python train.py --num_hidden_layers=9 --hidden_size=64 --num_attention_heads=2 --num_key_value_heads=2 --head_dim=32 --intermediate_size=256 --vocab_size=8192 --hidden_act="tanh_gelu" --norm="layernorm" --norm_place="pre" --norm_eps=1e-05 --positions="learned" --qk_norm=false --attn_scale=0.177 --bias="all" --tie_word_embeddings=true --parallel_block=false --extras=["capped logits"] --init="normal" --init_std_qkv=0.0625 --init_std_o=0.0625 --init_std_up=0.0625 --init_std_down=0.0625 --optimizer="muon" --learning_rate=0.00778 --lr_mult_down=0.7 --beta1=0.93 --lr_head=0.00994 --warmup_steps=200 --schedule="wsd" --decay_fraction=0.787 --decay_shape="linear" --final_lr_fraction=0.0 --batch_tokens=8192 --max_seq_len=128 --doc_mask=true --train_tokens=105500000 --max_steps=12879 --dataset="wikipedia_en"
Each number is 500 + 25 x the weight over its row's rms, rounded and kept within 0 to 999. Layers, rows and columns count from 0. Numbers have three digits each. The size before them is the row's rms in percent of the matrix's.

# layer 2 MLP up, 256x64, rms 0.287, rows 40-146, columns 0-63
115:498530459499429522492527485500553485517509497507492446507488520479481504487520494506522488495512520466536475527484488489502512554497466455518515522497566518508522501482514459496505514519482535
105:483453491526489500535507479517532542459495524517536477479524515512490481465525514515517457474486477505463524520497487490477529487475525530496499544503506478503503472496494468487449527554548478
095:532502489484514512452500497495527468514466502485487506506543473469486583490521537544514490471476488495468508497466478458522544466510476527509495512507557496517533499498503516531504513486498503
077:519543485510522519492465526481494465485480526481506536502477505524491549477512531532519480479490459506479520498502499494515500502492521481444458482514490482486439535475531464447520487520475480
093:492495522548500482473473531439504504513483508481493484495503491540550534459471525466499468464522496536494500512520501450514476524464532494527486507469486494504532465478506494526455506482521519
091:493477481448506515482528460524514518496504551478466489471484535512503495490491506533461510500482523505480538506511509471494511510478509486505479556502555565528504489504493539542489521503469466
077:508479495468480488508497516478541464538510490471544485463496495515525432501470523508529500521447489485518548524545483492500527513476472503524480533487502462493498515454480462501518516513493507
120:474491480484549510521444464516500525507507506543492496473511515480531489529518545470523436518499489511516528495464506520507530533484545518495494455494518523499510504526481463501465485488457510
105:504560495463493487508504526499479501509490524494523443479499569519493500527516488436503514470556506494481483494527480471522497493477522492516451508463520512488488497489514498492507545542487518
104:531486506513556520501476488475509520531501488542472530472516443469504499518494517498519487516461446484446501457498498479486514523492498520485482492507517514521501495443523490504501557503505543
099:507494481524548516494542514535472526528501481517484545485482500493478487498470491540443530534458512504486481523530534488493475519536505480493468493528475506500526456537471496525521476465487520
100:506502451531505513490552503488501507508509515536492453503483500486511492528507490516562504483446467474537502485491467499456494521527505481487456519475496475558491505498525487512522547491540498
083:540504465528524521503485493516488454449508479537489570509532521499508500474508502476536535495488491519486470462525520474507491500479541477474479503560503496505531511521487499483471475486491538
097:450539507461500486487518535476450475517521524520517508491525507454501513546478492458505498481498474515481498475489514504476563505518511518543458493469484504466477502520523513481496541532521488
121:475481510518482484543539542534492496502514515535506483495530469530486459524475540500488507482477458474482543540495513477459525491462477474511493520493481512498541531506485527484519530518452521
093:487481513487476515454490468494462531504510443506533526506470490542507537544499483477517488517468445494495501494466482502459491506517552460488488526501511515506486497499474483510499562527479493
101:474525522494506495501501477497511482486497495492525525504450489533490458494529527540512531511510504521525553546512530467503479508449494461457509535525495497503461490477452466474515519502462521
108:521535525528517508527496494479491529490509486482462495488496523486498506498515466460493501522478549526557483492488517469484512458520491498426498463530472488546472460528531490494477499489527487
118:496524512486497511537473491439508479482487540477509497520497479529437484513498473455524490460554507527487482496555528478509486474494478509517477525516466516510534490470479471507499489518513536
097:477500532480470500505489508486538477500553503498483502520469515527473536514515503478461477534488542542514540514468512497478534453490507503557530484484473472514513445477492490475487489485531510
115:494516448517465566517493468508507526505504493549518517464495463504483518536528525521526477528451488505508499469513500510521463541510516502500476508484493518485500510471482487511455470446520519
108:444495465502484516509550500534494485482509520510496488485528523511542462519499520490470451497533495501495523533526512522520491544515462484478505526458479478458520502502471449498506544495525523
103:452535522463534473486495512519485505523487511465492465509459478536523465461529543510486489494485509489553527473510526479520525523491484430513514490530503478502496482486516487497478480527537489
088:478459496547490507496528479509521520493481532466494505498502543517505514531579451498494498479527469496493473480480511493485509476525515461521510477481506521510522511554491557524473532503508486
101:458501494506530582477497532496473475509509486495485523506484506492484500511518513516560460501490495508462478448509503538497463475536528474499453542492492521487504534509470518528500521499503512
097:441505482532508522507538524490506512493455481505473529523485499501495512534467500520519522470485516498489525477519490489521492527472478487464538502520468486507503438513531489455562516471462494
093:468484478489550528543492502509512516519488482452489457503490462468515523482500548496472453483528534515517517506479442479563489500489528532521520486532510521503521510485515495485498509524481496
101:478520498539530530503496500536509490494502491521476443480532508513504488479474518501472497499477512501564535477506487515492546474502571471476537460504528478518467499537502481480492539499494517
090:527495495547501525468526444499505534501497537523467530530468467501499469491461493457451491471502460542527515511493485488467506480514479460512527530499521488547492493507513511475499507505477527
087:518480524525520455470514483488505488530496508484509465521485535543502511525534526458488534497497527504500557484521507503492496460497512474497552549498515497539473480457507521468483533490526532
107:478491528523509507519506500460498477518486458513462525546507503492505478505512505524488499488458468477518526505528536520533468500478466542443470503511492553523502530478477532517461473482516531
095:508513508489497487528563515473550471473492462433530485496494487493491516476485523476491543499516539490508509517490489460487512528485504472572503483482538499496529472486494517462498501482524492
116:489466497466516528479476538482546499494502494542497499482487486465511530525532512529481484506499472519453532487531480457484533455526530493515466483451509530475493476487510503528484521481512452
083:509489464516495561502497517497464519522492516509455488494545500547461479500433467489538486521521502509492519499522465519511485466510527507514505515508494530527518478496468529528546531535490499
097:464478547512473507515530500496482506457489465478537469467468488485487510491515503484538470486478484534543515482505447510496531519482529499462493529521506477529475487471518486532533527535532474
088:486513509508516501514503459476545475479500502481508503444546542492546490499513471459517507447516548462518522509492495450503496507514478521513476487530484511474505494478511536469509527502466543
099:481472507528479517544511496509488487537473521515540533501488508511508493524528522473480476493524506534497531553527486507500461542471523507518486523485442521483462474471509451475493532498524530
101:500550478468494535532491542494520500431526491535514505484475521484522469507479523515494482497515536537502517554522516548483515559497491494484467518490494508482463507488489459488499514480486509
097:516480484493534509489469464516456474501482559481483522553486509489485496465552480471524517505512487504471514512509538467530489506511521541525472526513492477512476467504476478472470499464544509
106:452502500484500513535536471528533543499466524496493490453519504473513493493509559457480481484507501558500541526500491458525472479490465463495503513458475505497524497491489516501546486487495494
094:454518537497528501508518487496505470484483500523517494472532482492460494544515485477537498532507531464542507540509461449492511465472518526500483475535486535515497496492477543496486487483470549
094:525510519508516494532478476444540489449506547512533528508508534538492500501481519469519470514516515478483512520509492497503538518516511520522512444486506484477508464450484480482519475453538489
110:498503514460545455502493527478532520515511504464501473474459544523453506470531490468550520524497503465490490477453506505505513503524527490489483511528505495479542508518505511554524525491533514
105:518532510458509511505473494483471510476481488486506519536477512517469537531538483533513472500493515499470448475462482468560523516483477474481506469529471487483522495551531475508507504499519543
108:520500510494469539475474526488538503493529541537479490508443478470511488484469490521501494538509474555514529488501533525483545521498467464526491516495488468477512493468543529460515499487492516
093:520470483490473492505545506539482485543513507487522509476527534543530505484505512480493471484490489482521530526520528523494505501529440441547500508471478473526494487488472463530488524488532470
090:537492475507507472518434498542436501471513488514462501509446452512520548510508489516492501493502508519495492505501467517531517528528489513484516481529478520528503496496521502499499504480557450
084:445528525528529515482555459524476513475502502477494521525533516522508520479487480520479501508516494490452543485524519501501494529491482480533505475532468471482523512466482530443519474485485472
096:486504501442530526505486446535558545453490503466515476478534509492501537490518509476506481486505482513489557506491498515515481476526499486486501564505503474461483494510489512533484507472484511
098:527493494479504485481462494483532512517522505542479516521506472498520551484478496496521476510477535514435490521456515525493513454559501488508502509520449514527505492507464494480445478517498473
089:523476505520491497456531502516518506529507530490445488494488485548491554534446486507536487476479513479493522492483540562480522508511460516514527484512510480471467474506487491484512539476507489
117:439454504484516496514501522434466522538485492486547512491519518491506490481520488481500519503512541479478489496545527495531486534530473488481517502538512474520507472506552528488476517477485528
109:491512478543491521552506551470471484489531456506473494480498451473492496531515491483516523503501461493500470451520521513474541552535504512509504467533518497536465495520498495520495481486523480
107:498517516479469487520521540545457480489522537494463499520473477494544468534512562477497485480519502500496498537487499500512511490513529438508515463483550506499485523520475494543505494502463506
093:478481528496510545513505493515587475489516523510451515479472492523483466493496532493523504514531528450475526485521490478491439507504534507502479498525510518472465517481535523499530509492497493
108:498498522513505544475486493494543491518537480467498496506477482518432518481518496494520513512521477478469496440492544475553505493537480481521469503468520544503526515518517500479539493496482537
102:473472504491490519507518514526460506508485490521483533502502537517524454521503500515517442494447481513500477489483481507532532497490503459490553464487516520509514550528471469514526505501554537
108:533509494541498526547478498529528506436488464494480522507475520547535504488499507506516521496499480491471470510524526423526502483480490481523458515478523537503486507477492516480489494482520538
103:472562531490486561507484504485502496527521505479502516514486486525472491467437516489462520460490468512513521463478524543488499481521502503502481527548502527494475510525492502502534478498451514
091:471499517442523468497524495487468489517513483529474548508494509445491532528501479499516504515509497523478466502521484510461485510488538508488466468496552503500542501513498508507532494464497573
089:572527495481494496513535490471510481471484524479489524541520513536499541509483513487490503511497510476482515554502544467453493478528532469503469489502525441482494524509507538491488499481522479
117:498540501489496500470524494528492533545504483505509456493541478498522555511529481510487513504466479486497492489453525505466504513519487466513490459530517445476518517473474476538481501509562501
089:454489519533502505455532490477520566518501441492509508458517508449504493522487470507507497494497532518479501488505478513484514484474503468496508507473500469483521523469474531478471528541525547
107:471548490479458511499531497504509543519521553518478522521458518458472489494528492527479495530462473520535455491471498496497481498535521470488513480545529511514509507509492465525489453497519510
123:557482472497464509496491473493513509527451502513491515444517494476479478537488509492518538507510479535482483533506500441534494557511469520493511545508503511519471498512490471480475523528531516
113:494541503507477507493480487483453447500529528500535509488493508507494498562552468509465526505535518518537479511485505490522486539512516473466485475490515489520473540476479507517469506521557489
101:549519540520506523524500490506515519495482483510479526478517481507471507468457523484519454513502480496508498515488483486553520480518464538435488469513461527498568503495481479508532493497480484
072:476510465523506456472536537458466526536489501490542480498456470535516512506525505513521485481513493449474513476532494546525493483499474468518484521514529481499517500478482502481543502546487482
081:508524527534519507528484488503536533492504506512520502465499508458511475441457450515457489520501478458513494537516446497497489503473529472521515533511475485536516481491482494463506515546518505
122:488520493475457488540517532521497492501484529489488486529573503523513531491512468497497497469477488506464468485533493493445488525479548513472485492528493483509541530518552506515473521496524475
113:531496491482529519498522510501493498466505464480531485477513494467494489480491493474565580523517515492468513523518517465523512499496514471519456481526461448512485474493532497520512492500541519
099:479516491511472549472519538519493459477509497534484495514553529549488476505486543507514478475516493465485501489493504486487493514462509484514514485487497456468531495551493526498489574475494512
097:496535479516527483513501490494483544512540477494534486458495531527495510487547491480522525478513525475472520484464506506466497537530482445519498539515531484478486478461453509481507521486532536
088:470456491494538524536442476530483494519483514486517499539512497529544478521490543487520474498486497489465502515461463529502508487514538498472520527530491569481487501531519531506498484504515506
119:500484519532496506541549447517496524519488484503481516562488509515498474492512486488509486497479492503476482485475533451495506479518504522522509459525481520516516487530486488491563483474564540
120:454522507477442516515495478514507489504471458551550478486506481497503497502516516519520520486540488569498520506509479495526508535523513494492539455520488497468485470503498437486504496510510482
100:531459516530472507493567484478505518564515531500453523489494455495505501467479507507501476505486472519470517490468544503482486485495535465490482486488498522508548528523497497547501471524513502
086:475480463526495538465520475456494480528535459536485476498509532525492517516497483517466503488484555459501532481501473476523458544496522508478475526536511501489505499490497508523488554509481526
097:465511548492501504469504484520506493521498514507498485503500461484498466521489464477498510472499448541530501492505461510476529449541555492528501461469515525513485477531516514551519499537474492
100:533510462511525462507459519474496461512465492525467501479493522542473526515475535500498514497488548500439462538524497465505502516558534505510515490508488509533474520499514515495489503469486529
102:493486476503473492494493492458535510446530494525476485487493497498449524493464490536533506501464497547484515489489512519547529478462490528532512497480479524530498509484464534524522519464479550
120:498515518494468474491530485503495480472510480526507538543486496499526482500472511506507475508488473495429537519546489489474507492479498483539514555494457481488479528508505547462518541503457513
085:527466450518465526537500528428519475499466560518513509475553469503527468514495484480497478511489484501507500483490529492506499521501549501459527512487514518514521527484475493517484529481515497
108:533491548488481524457534535497504551469475482493516494513500519506511505488479472511497538468460507529496517516503497490474568477482475510497509476459521477530489468508540504473495524472545476
101:489480487530524502556497488514511481523497491493475487519508493521544453496494514451491488487437503516506521445456456515564518552506517517497515483498477497475521528503510508529487494497523503
088:468477530487479502527534503551494489482477527485502479474530492510488515511505495475446494494515542518485502509526460530521437475498542472493505465508489513520497505468534529532543501523544517
096:493442443495469499471519498513533500490513517500491499496500503496520486487518447488512561474498479494495504490500508484474518544548471443557500502516517466528467486500522511482489473486527480
107:517530501481518492521469499460464461501544490530523487483510496533495539498472534470559499526539478488493518522514520524486487539459482503471483520515497496539530481497520456479509464483508540
099:487527474502425536551486502450496466472512520529499489482486506499486474539523460536480491521479539450542507480512495491515496531545498503487494484491523496518501521496525524509477496464487502
093:497471525518493486457513498458516513493497489484483494501507509535459523524426510485468516497520485475498489514474482493523480505463478541501530508526500529576539510491488499473480508502464546
104:490519538473520532498504471482531485446536488513468520500475511523523521499510522517465522514461525513477544498555485457481519480505494472516469530515520505487461538503498505480533460483471524
105:482499543536479500488518516517551548534513528497463507441489500521501511480567491507493508489493518503521494500503478429516506505503491501465490490474529531520534458488515512473477490491477524
093:500500452509487535475452520478495493488498489532495545491495521495509543500494457451516487491511447500506539517468460482507499546492512514505472527485498522437510522506529479518492531471503465
108:463511494524482514497508490470526493431511485523490489502424463538499476497499491495516540475523534485516488529486517466507498499475498510513512494480524487534464535482468535506485530469549493
101:510478462531556525511512479492497549497524507544511492494509490491529476528448536518467470497504507523503525518502503539475543538493487508475516497538498513467469492504459455450503517493498513
098:521514533504518500533513503495489513491466468496543503478466495499491540503567532484498478546470461515484450499492490486550527491469478494464512521515487448508512504451471529496488501516489509
090:527501494516498562505486538498495462503498499519489517486483491496530458499476511448518467462511522530522488523503541519507504544484447497505508510490430541468477493466538507491494503484521498
106:483513483487524480516475491494519510476562522448471531480466481484507494491438458489505500502531517503492469508525523491495537519494466533540531500559513499504461473489501515488517493476542501
110:476488509489486527518470511487527506486507481528505453496473477478470544511479481517469499463519493476487511505487525526527545484458462547468471550518511492514506446500511526501530524549486495
109:484498486466527526440517516503507485501511484488485455518503516501479550511528493517495465491445494502506498489496520530503533482502521445500458514480526504499496539499484496523532496582469488
091:504500492487471496501532485538535525501464503509515491526461496471517508494506575481437493496519508499490471524523579507473503504493527483550481494525492493517539490503484501513483463498469484
100:475499499525486493489535502501467545516519473542495487501429515491485486483525455499521512497502474501535468485529498490519506519485471525518481525529488500523460517503515482462455505523558546
099:453523544496471518477548493440518508527487512483523516531502462532501471484500466518470488496510502476529535469512546498514502515510491518494501477513529470500507550463495508494468521537497457
124:492440473534520524498503519488534471539479532529504492470559494498479485519473501477522482482514529471535500532519512495473490523520492527447476522512514507524544506515493461470486500526536478
096:464518487462495501487491494532482520514537521488487520486491518513493492507488538458470530512535535524518541550507434474485472517499556474527477501489531525482471473497507523495546484492516508
120:516490495489522494466490478516518495541503506499535512477511496540466473503521455504545498555505487509531484470500512476529491510535486442519474519504463497556495529486464520488494463511531538
090:505492485482484485488504476504523468497482474477533480502552533533480511524499539528482473466493512482475535481489498526531536534497543438483524505490527499480505523495485465496504503504442554
# layer 2 MLP down (transposed), 256x64, rms 0.056, rows 40-146, columns 0-63
110:507482488485506465484488474495552476498496493523494462546490482502484498464508451478530508521573515466474488525521536479479487509502459510530517527511514512465492489494508499534473545496538472
103:505526530499475545494485533495515517544472481451486530483529488515506484548481533526514523514513511518497490448514520523480443511516483506488444501458480510521498512514486528494468500465463488
097:499507486521448511471486462423552522487550519511517495477506538487507504462498496508451522537477544483512499515507508522506511538483494494490501488492499499549525466477499512492481465521510481
079:506505514511512468472503544451506529482521485503517532527436500470498482480476469501467508511520499547503477458508530499494510507497463488475523459486500510544440508554491483504525507483513516
091:495484513509489528492522481491517464466511541504484498502494512524498518507521540526514522500482467531504504500521527455478521531449503497516456522511498546501525414517509487482513520499511561
088:494481526440517500484492460538476468507523500460503513445490485516540500472506514495489486483502502502486491480486484488515570529436496512533470543496507523507462500520522480546500500495507499
074:531571486485507475474458504510475528512518492504459538519537479481515511492483450529462491526466498511507474481505460537523503519490483533535468488498497532495512493503527502482514468489541468
135:494519491496486528486515548478530469487526435463506510494476544522491481497547520537490534485462497486480478462493530485500521497505462451486511546483500478510487494492481540517538527497512520
104:439514541464524517533532470523456490515507480469480551494505492488479503505485508499475468491543518467512522529496473477519475524545522519516528461526513513513494517479504501510457495519455503
108:489509509540443484533464498538480478479460535492479507493479513550492458503531461510494511508500464492518488463521525526504516495506520517491481545462470524532527517538504537495510470500477522
108:484459450508520506515488481501528482527490498504535515497491501497518488442479516469474504544470472505516496463568493531496539503495455507510515497539476486492479492498540464533468487481495460
094:499511526463506493526461499495479430469435505483520521502532529500491541493482518470505510536505498489474492504493513499472523454491529519475501522572461498491502478495477502486480534498493525
086:482507439524507470495474500513516509451448490479506507495532470478515506481515497498536487490532519503521525470510559459465495528486513499504547495526511485503522495507528459475545528494458491
099:523463482542534523490553480522534559518498470502467443513506502543495512504488501530495550495495487469487530511503497468518456479483482521511514515486491503572514489509493510510494502474505510
117:495451462475512482477530520532518487478496516506495486545501462537471476496490497506541516486514473488480520488521478509516507516520460518568530515493490538458520495487466539495500464487501452
105:521474524502560517472453504481474463554524526505504467508487472483503473494487552448477518467496480467531500502534498513500499519485492499513488539494511507484509457468504500460541511526514500
091:500511497480526532486527506485507498523532478510473503488462539476432471489507523489544490493490538526478475472461511495513461506505504534460468505488455523490513499480465470537478526537476484
122:470489476487474463455514462523536466502490513506512485490535459531497520475497514489492514456526481485466510490516508512476533544518479484583515483467534505475520523490516532494513507480502516
129:479496513487501507495524440460507502506520483471493519551459510511511520496476495422515475449559493503509458522558507514497479501507502529508508501532490489499543468509484488491487503480510505
095:461524496486526512510497506538467444508489525522495499472464548498497501529460480569502467484491478522541501511505490490498499468474514528509498502482493559480481515517511480489556476477506522
129:518502538517525511517487540478484466501550543496529460476495507481516473461505503462471523456536521509499456536499540516478512490445505485486519485484508502541477479534481529496512479505479512
108:547494495524499465498441513521521520486518471489515474482519496497442511506474481497536501545509545492506515524511499483499523490473532511481527514517435511523507474527464555495481505479487470
102:494494514438523480528509523472506474494515519493511490488523493509496510572515491489521491500508473507502512506523466522459471478503506482536500491535529500440473502469464429478491523522527515
094:516534531475508505485502506498494445526516527491467474466493482482529492477452490488497587473503532528484484491533539510500521536486499562509497502505524520507528502470515507480485493491521525
100:481520537540479475491484521502483519521514518533487485467465450483530491471469503537486504491506529507538494525527497462475488555448493508477503455479531488542507503505503467472510463494483522
090:492520499523491537502530529530512504479523505500525527514501524505506513500467543458492532511517517469472487515465449500550483490464531452501526487529521468489469513515468494489452521463477471
095:523498493512492513508516493530519479438484463526504487499574488482506475527504470510511489523469478487484539466532465503517528493483445504542514509496501520465507476463489536528480494503540479
097:520474461534518462536519477546507492501503494504487480523534476498480504469555522500508485495462471497483485522467482516527447532464493535532546500541493487472506531499477482481487476508505530
093:487491506480504513554481549493539499534467519529515468463471507539467512525465511525479519519448527463533490472525476477510494481521491506495493522531483453521472464502496507492537488482482493
087:552475525491502504492493489495529522496490525514437480491534488488476519521479470462473470526487484524547533508500462488530484518463541486493511518463556532503474492505495512509481532524497463
099:474525502549474536513507517480485559502512475534532503503491446484471514499529487499472465520485503509532477504459519522465510544529513540496455485496484470551496507508517512529505504519474510
090:496532530489508496521520527479476510450508497426459505515479499484484517535489501472487509504491559526529505548507441521518485539495493512517482528495480514521507501491475479454534493510505473
106:479535487499467467537506494514498527530493501452509468498509518579448467517510493515473523510533492479506494468484520543512495487490472522500489477512503501545462526535485481528521465505500523
087:533482530456496514470536506496519476523506513493485494538492504447504494495555472493479523519487482505500531540486467444472499496487479448486472505489524511463500538493557469483514478500504484
101:510480513496517459499460493503519509478501445479501498520482480523525513516520515543515469490459461491484496538517492549419495504490511496477505514509493478483537446529502495508487518492520548
088:542483501524493517445512445501511509492526459460491526452479504501529520518481499505536477487520485509525520536518480509505509494571463523485477511481502496455504516531519538474505467514491493
103:530487468492512519515483474468521470522477474446535510478497463501517524522507487505506502523479480517563449485481504511506497533488534516468503452495540460536497492482490481498514447504477524
105:464526516524475517493473471507449505500542513497449475497500505485447513492548460445501528535489510533530490502505532507472503492526486497494477455483496528514510524515521499519552509503493532
111:484492490502520444475527522499532509511499523485432507516518470466499498477474490478529524477490502511492495502454518486480529465518496541517526493545532486480497518522513553486542509460535475
107:524518491508490488449482539511487487485486429492529509519546504517461488500489537515530494556481521483480468457504518482536515550486497508496519466493501531468530479496483506520515505466479485
085:518549457482488458470498503507496486488523489510484480452517439512512538508485511554537528466487498490504511495471509516494516495517489506526521497475459552491500503527541510499538463480463490
103:448522515503488521499517459555469508523545484476475477499460504522474519471525508519503509531523464478499508531527531516505446540468508453517505512494509488512497474514492468508513501523476455
107:502476522525539502558481487475443475502497493510532502519485505513500510493491483463511496488472500479553521518447502485508489517498521529510484455553533489489440515487487493484548500513498466
098:487527518465486490493513510529517457534429508514484498514538512464546481508493496536512508495478447499522497468541462506507470466514517496480530506536528504456503494516508524526477467481520508
100:527517485526488507525497468509492528485483507547503494476527491535478493519493486500500507543493483463468440505531502472467468515460483484486460501495516529524483511531511481481554522508486569
098:511494511479473501480504464541503510481494495521498546498494520471473482474478447543463527479499490558532526521470511538508522494489481531510515506512457493486451493522489502492472440511504469
098:521484485516461486482469513530543536508467501539481501468481484453493485493508513507520503505461540482479497512515451499477506509484474528567531497502535549494476492521546475503527508487524513
095:543513492484460481487501492499542518461539503493526495458485499514488512523515456504500523497482527459518477496478520472507540506516457558537462470515522503521471481483488459458482476486515503
081:536478478519500479490458504488501543523486463522468465478509540485485465570523538500512480482493489483491532504521497517527483475475462516480523524478502462484506498529495494491509461493542548
093:483522471522517487498476491507465488508491495487509480521543494512521486532514517515508458467417488500528509462514439486492495485467535536485510519500494495484461467500501478515542549488476513
086:538520505521522506497559480562468454505470496485478532563452503512476504515471493536473525528490487479534502481483526539504507492547486496517503478497497517507479491506520522481504530499525520
103:490484516498494463514541528536520511469497546529541467476512505478532506529519491503480576478476472480492473514470495478533489455488501526463533466509512486513492509504501510456492468519521495
109:466521469506464460504508473472506496486487504488431513517515495494498514465494520514441519526477542482470519508527467468500499505464525533526518508536501497555488490547497540513489497483482511
107:540477535494498515488484464534512484467472515493518473469505522508509477522526471552480527476500487494533533527501522451438512457500503475490481475493520490520537491490463478496540488532505474
097:477483517503491507487506521505469463492473518502462514529519432523494510560527476526521473485509478503532464520555528484483499541515499529455513533509512479503497478485524486510485529535511464
095:455495505481500475510508473496540513508526497520444525523539466442493521510472460474537483504496486477499528490508480503499451446498517508524488531539488529449479516517504534496518505510507516
126:468501539476482486542502505523483514571476521536457541496526476523475467532498507460525485544494481509484498502538519512486487507499536508519477484549478480472491532525489462479493501497496513
111:500526503497528489575475524517506477481459447458495503529501565503534518487516498517514526451470497516482491491487529475507501482475504516507492517501505550488479492469524551488505467503512496
094:490524546482466481506473515500501477542494504547517510464503498511493514492516523481505524508456464528518477456490470475443489495482505473470519521552526469484482467563507496499525516487509509
092:513460478512483507484507483519542479520548499448523481508522489513493487447509514500512478484500487482503512471458513500522559472552460518520525518494499507520493506501519522515462451469534468
097:489542496556488515493513481524503521524525471490550484559490470533483509500505497556522512528475492509504531511482521438475454482529494456513497501466516488483525509479484459498492493508506511
112:486480492552522523531528485535499498541472526478483508519511474499478504524504487496477501500495448506473523509514520480533484523505568513495494495484488493472511542473487457507424507487542494
075:527513516504487460470466505498488496472480514508509484519495494536501508492453469501515469476514501537543530507488478488489483446492474468476474510483520510485452464537534575531488513486505482
109:457465537522496481546491521522533464478464508488508500466510454536487507507473526518500533498495473487459511498499498464505508457459480515551499441498483484474520490476520492493517528494532505
114:519473494537502522484481533472496484522491530534503469481470515517501440541488512509508533514509532520492485506473489475522463551520513480511475494498443495472469551468498473473519510509477533
107:498558475471510505492495491530492508499513506475474519560513468493502528507518474548478505529504504501466544506495472483501472457471523501472511484497530541500459545486480481539478490489465462
103:489509495489494476457500525505491480479492464499540536549527487541526478482472516504484530493481481464499515517525493487543507566485459519473523504506503477444485506521497521507534537497510456
081:468471573520506494501506473540484513493510526497467502505538475502509464502498498479523507458520464516559486509484487500475506530494543531520500499523465463527469506454501497521507501504552482
075:514545469521483481487458533445511532454488491484537501479502515512487506501519474566524515498484541474505495434511485478469521501492512472492503518518462509514555501491513520519508510515514506
116:492504463522487499547500536515470526502551435492493531497510465551476487468560509496490471493523473502510517479533515532510489507480499475487525498479512484543490471515497511520524528462474497
121:515494484478535461534485501466479544536512455514529485490477489459496512537519531487519519529499504531488503534481473470508499513481526531459479480511475482474501507477526457516530450499536526
098:490533524489500493499471501492477518484544499470489481471483478491453499493521486560471525493483476532556514460496493521503506473484486524546523481483500510550492454516489544534506486477496462
093:525518467514503443515522502502436491535537506508511509504495519503516530500517516437532504487470472483510527527476475471487492506479553508468486535454533507529470523486496493486519537490509499
092:487505490488453513497521514475453501541474468537497509489493484527481460558502495527514516544478492551520483466538507516516480549522495496523471497493487506490491511449483496533478474542508496
133:468516518498472466480539450519483474500512499470474493575515478491510539487535503478529516525511504513460498538465507485500540487479466519500457464526517535510470474497519498502474499503526496
112:561486492521518495534501524535497446539515528523485490474479490508509466484457510512463477536482452514509455464503500524515438514511505501494483485533489510456500528481496493523482490494476511
121:547529470506503508532520492558513513508494504476481506444515477507507511519510509494486510522479507483522496524523494486491492466470466457557462484494520529485518490553491522547518450491471517
089:487436502503471487503507499503510501559504512493527514534469509519516473501500511524473500470502544510545501474501489449554506495524462556500491515538474509487504469539484531508476523480488480
100:514509498497492475495538470465494485506544516465477495495499531517492499464483534484521461493489515495496535525500491507485495535472480480514482501555472444455536472468480552504516465535524513
090:482500480478488501523472543456532531522504479479527469498512513507471499475520510519534541527470540517457499432469578495502502523479520504522506486528490476515494513510504496512518498518526515
079:506492521525507512495498520528452464492505503471533454494532503458505509520538518479492503480491499553528463519507499494464462468483469484465473484486505520513525473533557481494491520514502556
125:510495455478510447469510478511537461512487488508506474498582495514520511478484513506493501470508496485451487501496480495498495544547515530542525498465549511487522492486508497489476510475537470
096:470511463499551539501475489573527468497516482500523479474460505533515515527527537499455478490524507505522458519488496513520486503522513500516528494508487488472484464514525475488497454538516475
108:524455482520513522486462545496514555449470465476521511509445526504487469519508510510482502493494502544457522505477500504528523538483494511528529506491491503496490494498520442497526551487495495
100:478461500543481470478510507470491496528454477498497526509527521528476445503516520513547473510479487516490499512483432467514525486501523532532506506476474513505502539519485491499456517499546530
100:476477450552529503512491542504501545500516456516504520495529495508496477464493510535532465501538509495553486481489538526504493517516477489493511475514485508497524500531467489489565496456486474
099:466546461496529496469497489449517486504506479476497535510501527460495489510508474526502533485533531449431528479548497531470516518494487478539504482500527497509523487498515521536492488501530509
105:511514482511513495542492498490472478509523528543493446462536477505522498536483548468494523521498470474495516552473464493482508526466490517491546489511497518530486442501500479500511549494502516
093:473513497534502534493510494558524515470538477443491489488563497539470512523504451491512474503517475531486503490490512505502494470489447496505527492471477485458492480516498483494502551505480470
088:444516503485501506483511526482498471481483502475517491511511494518491520523458514485451492522495521486480495443474539517472446502507467474485491525527516554466481522465524490535445508508512506
096:511463516490504476524499471505540461511493528514503502477472538512506513525518486461522478507561499522490511531526490473463500544551515532500487543519456468488486504515497453477506467529492486
103:536507494502517495461479539497518478527515502529463476478564520515504542537518520533486490476487490513482499477521496486534467513498517493479505453478529468464468474493483479518512471468556485
094:511506497520521477528446515520489476511505491512562510525519510517488456481514526519482513470478516475512464522480546509506513521496481459475488466536516502491535453489464469546505459504489526
109:488537488521511487508476530475487486516443535525486508506466506504506481502514496520469508522512546518517485502457432514488443480488523530441531501557487500515504501514472518512521495483512517
089:469493496486506567545553498482455515507521468496503494494511498494462538489514489479540496452544536468505498496542512479519525506488513514471454481504483508502497512499531505552503506488485465
102:547474488506488474474499506495512470546516538522477505510470502521535478506473511514501495507498467472507566486551478518489494497492492530501486557483538504493455545479530473473494512470528509
093:510497472552528489475474505495514496510500506491526488499556450473487515472505491550552449509505492504540474528491472464467468539481542497484477469518533519507493479503503485476491481478486518
098:545478514530511485511490469466487496482494517477515527487515535503466486496509468510527490540473452481505477519556486475490464487456483481444534516479496545518498481539505520523460507502498524
099:516544512468521488496481529501497531505512475536478498466520510501525522494500477530510457512514479453539496506505483479477489501551535506466499459527540508495510543525493486509487444498562509
109:504486471514462541507503525499527472481503495522526492475485482522499521508483501483490537453527509491503475502465491502508452554473534555531447500458520476530453481497516491496476503528527507
098:475513507470511513515498501499512436475484512548533523500551473455505505533523505445480523502489528533503507467539509453530507483474498533524508507499486521503461481472515476544511520477506500
093:450488483491521493479523514503495517453509475510502478529475426504512523518539495502522441481524532524506486511478479457482527448517469483479506495480493537485506510525534486526515514533497490
087:472530497511504435492564522489546504504464463478492497521505530516461520471511501543515516471497483481459509518508503480463505473512495530449511504520450500530487525480495521485481512509520483
110:515494505468491505478471479479514472511443539551548519499488488515542495478522470467469483520514479491511475507513510478500500474538519496471472522517536492500452535458529486504521458520513531
094:539503525465532506489542499520467442512503503482514552492525541555465438461497489486460506480514525521495514495487504502484495479523477501466474543472501495504482488512485478509479500528482489
115:460529523488509515518511526513492533471534483506489496518523476469441544477507479510545527490506515483534500530494476509504479475488538519493500475521474567552512512493489524503489463483467473
090:512501462497500482480456494530477494502450483518458541505486490443477490553495488500495503472507500501517514513512525559466484508512508535530547559545495512493521507528481498486499511473492485